Part of a small language model's weights.
Size: 15 layers, width 256, 8 heads of 32, MLP 768 squared ReLU, vocabulary 1024, 10.1M parameters.
Architecture: RMSNorm before each block, learned positions, no biases in attention or MLP, tied embeddings, normalized queries and keys, attention and MLP in parallel, some layers without attention, local attention windows, normalized values, learned residual scales.
Each number is 500 + 40 x the weight over the matrix's rms, rounded and kept within 0 to 999. Layers, rows and columns count from 0. Numbers have three digits each.

# up: layer 12 MLP up, 768x256, rms 0.247, rows 76-81, columns 0-255
# down: layer 12 MLP down (transposed), 768x256, rms 0.295, rows 76-80, columns 0-255
up76:541496484471506458453520544507442529439488454431480505500468459481485532491475577499522512441449478548478584445468498547546557604442493462579543482529535471499452414523412519491502496454498439518516442472538477526497413522538492432540473513424490483499526543476609487470534544463571513531540552510487468547560495443520457506506491580521482420589443486580444524510397499500473420503560579473497488562495563516485460501483442425513459531483556536525420434496550487464460592511499427495563513429488502469537502417474417460495401522548471475579542457531463484549482486516517545575490482571432482539501547422390568511473579508565503568574524537407461531500534455522423533489495475507510495572513495516544503428448501502608538501514471523478433545482566473460535488528463572
down76:472439437473501521494469500536516496489507395540436533488449556547454441564515567491560541536471586485491553468426511505485412487493527479500458510513449482509525518494497508580525501603403503498433520520452493423542483431448538433504502433445423575541463517508472496481479562515519486521600532489480482473483492458485509536524484546485526549432404497455498399532388585473494525509499540541488473445482483414502530477554483452482558466481476494457507449519490488468512480457418510474494463485485591471529478521476494473542501450517523543528513500394593537475514523497544485459561487468490471511526487560550446563514566535491521515493452555537530522512544500434551524481491502517509521481553473500561458529498490530460505519518393528493498513435485503525529552497527503
up77:413476493505542536503510492478507462455505468497482472460489492454500441471380455477545515495515485476515459531456446522539474506520479507460563505501468521522500524502514531603465541506483565533583542571500493541614482456561500468499498527510491444505407525503513461474496541521470520574529595463506530506579537450442499477542470438423495489587505514569471522457524616578493533447455455558501540504484533462490503493474442521459535542531576514519538487492542550453501453483519482558412510448456542505451499474499506430454521498494411495516512626548586568503472531489488548481528510494456478517520531507485534536604525508419507514471516494458541551573450530501452490508492535469534564586436435516495554515439460568503466592484514496554528520511489449440593526471485476
down77:447451510560530510496505473468484535563477440515557544520519473507425517482522507478528527493465463516497518489547512547447539432518536536491536562549467466468404596494424546541494527514496477505515495527486414480409473478561492524504510536551538551571559542524496538517532420510510538516553527471443498452526504516504455574540592537494506482484485434475454495524450512487479505548479551539499519553410426458553450509499524561564537521583468505556476473535469439520462493539501441556501483516541519569467563518461462494477460524568495479479556493517466431452532501535450505462478573484496556520435503546489484481513524433469502546458499512483532493466527457525489508502542441479516395479514473497521477483528487472483488490473523485528470518427499497546506457487474475
up78:536518436420435538544503501506500433421490514476462544504535492460500521463552590466454467425478524465478543530507411438509501540418472420540522429468476494444507493450510481492573504496503473497450494468466530486495495478443481434545558412535496518477483491504521459514516520473479525553430506506519534467522509523473499484562505514495500506462468512479494562474550544498479513437456416529510486558500459463378399482494531509491519519506432427479469563433476417519546480548469468509422530477514541502594452471529562516493552447456575478502474459548502510491511512535529569475502520569452527520495438536493558543566539528527504536532488489479424588539524452481471465468434516496512526491428520506423472547538482453541515470497525434537465422513459439538492513494602515
down78:519458504544529458430495459547482524489507454483479529488532446483561543529487455493518529565542459499562491460483442562480541502544471527493542457517507527558511498514435471482439551564491500512476495531452512415477457532565458477487580540445545506481560557533508492416455534471478480513418500537554502507517494525506528479473560480514492556524481482488525524512530544497494532452528464502431598522537511524455490494464416465507508543537479481450545486447511465475514439528442445454522481532538511543505588497550520462506512504485499510452533501484501495484431501515511488471454480474448487462463462556459448481539519489545418446448451469509537542450543446482523479517477502504481531475510520487470509507506456531508454537524511490545535512524560459527448536475523580
up79:497480474516552394529421481550400464500458466492511476503575527520535509495503518534466562478554436484427454605481445456472508524431542469426489472505483525474404500549569459528526483544538462466518493509538436535507432441516488506517522495481521476507530498425444455485470447493565460578506438455555554515523437538497485560505486483455543397516548464506464448472516462519489586456461579450393449584534520469400627396486556476521552449548477470519472484545496492517470432481456505518412447522555468524501509488582513540497473438472534470438388445572507483530439470506448550511542496508476570488535447518531460469539444551461505456516481559529521520461491529428520501486523454499401543480457497472529433524469453586550442548520438507456463524473534461476469557487482506
down79:442533483514453514434548537542589514514422457503413478527513543463502541447570516527514550497498482558471519519496521530470518471467568475476492535551550501554430464488398551517589586518432502519502514533462479468472513493486497521503532525476479534569516477530459483495475448444475477556540507465487529537513549507509491508458554501460513584563563508494493531547575500538587557506483473505525443491480505484513591557494487423486507540415457530561525458551467452538461583438492494533436415531522466544529517504452527511491527443517525485563551531519468534438523523515468508508541526559444439507511505430582504463553548353493431469529488417534568495563470455550533494465505454499456531502470528434546482509542468575505529430538544511553484521506516559492535514485566573
up80:504483460549523539473528497466503515417479501591492497516572579566523547508495509514483430480481521434508545574535502565539511503535536473507484450496491550431481437552515481537500454469495433441431454491486557534512400504520514474552574593444610492510486544501502502513553527508518429500488479494497579469525553466467515544562427459501497551482403462531532475423403515493478464504402541496564529521400594458539503567453491525497537491545456588484495495462447521402514519464466490481463492457486544487454507503567499489474442473592521526505476485546536414470541484486534542569484509556542540594492533545464529531498567502566537479539542516436495487497469473473495558394508520489558490440564485516491545508525452467581474587550457472453528502424461491514502519544510516
down80:448525493528482479576514498521469546443521529500582543528492493456461490423548501532497491461576514532462537558517490574477458598487446475504511531461607520525524526531484451516501529499516522499521515530485500556457493505513446552558492462502509476522449457467452520562445500456466504492557485558474511534466571546462523559504458499433543534482479524474478553564452460448466518484451514474531502570416535503449463501470518518504527484481485459487508481503465493508416455440492444591541554533491478485492536431471511516486504481466554558508510454390460488463521470477515570537539533502550504548489566534529562525556490434503481553548487461498560453569509500472530573566488404603474553444433527561463525532582460521584471478433527513457510565466525489475436454461498448
up81:568534482502559482553460456557467494523553445457493444453486493598524582504539497534498563484497452492429518447522538507510544536566486541525449422474492557478443528501463618424524526447459485495512429521475547526460473477558495474489521473449396400464488539553482505567522496550537500460554444514530543440395517485491542529553586496478464528501485540474528559513453497555561379552525487456565484549457550525507522544507540478523518467539493515476451541487471530479477469467518518528488537503490456547520453538544525430501511503479474482541460461507518530529523483451474504493508599516510450589411450518520532542455462477536561536473535520493548459504438505502501480500497508479519472461506473506490537501507514527442486528478472533493518481512514459483534528475483458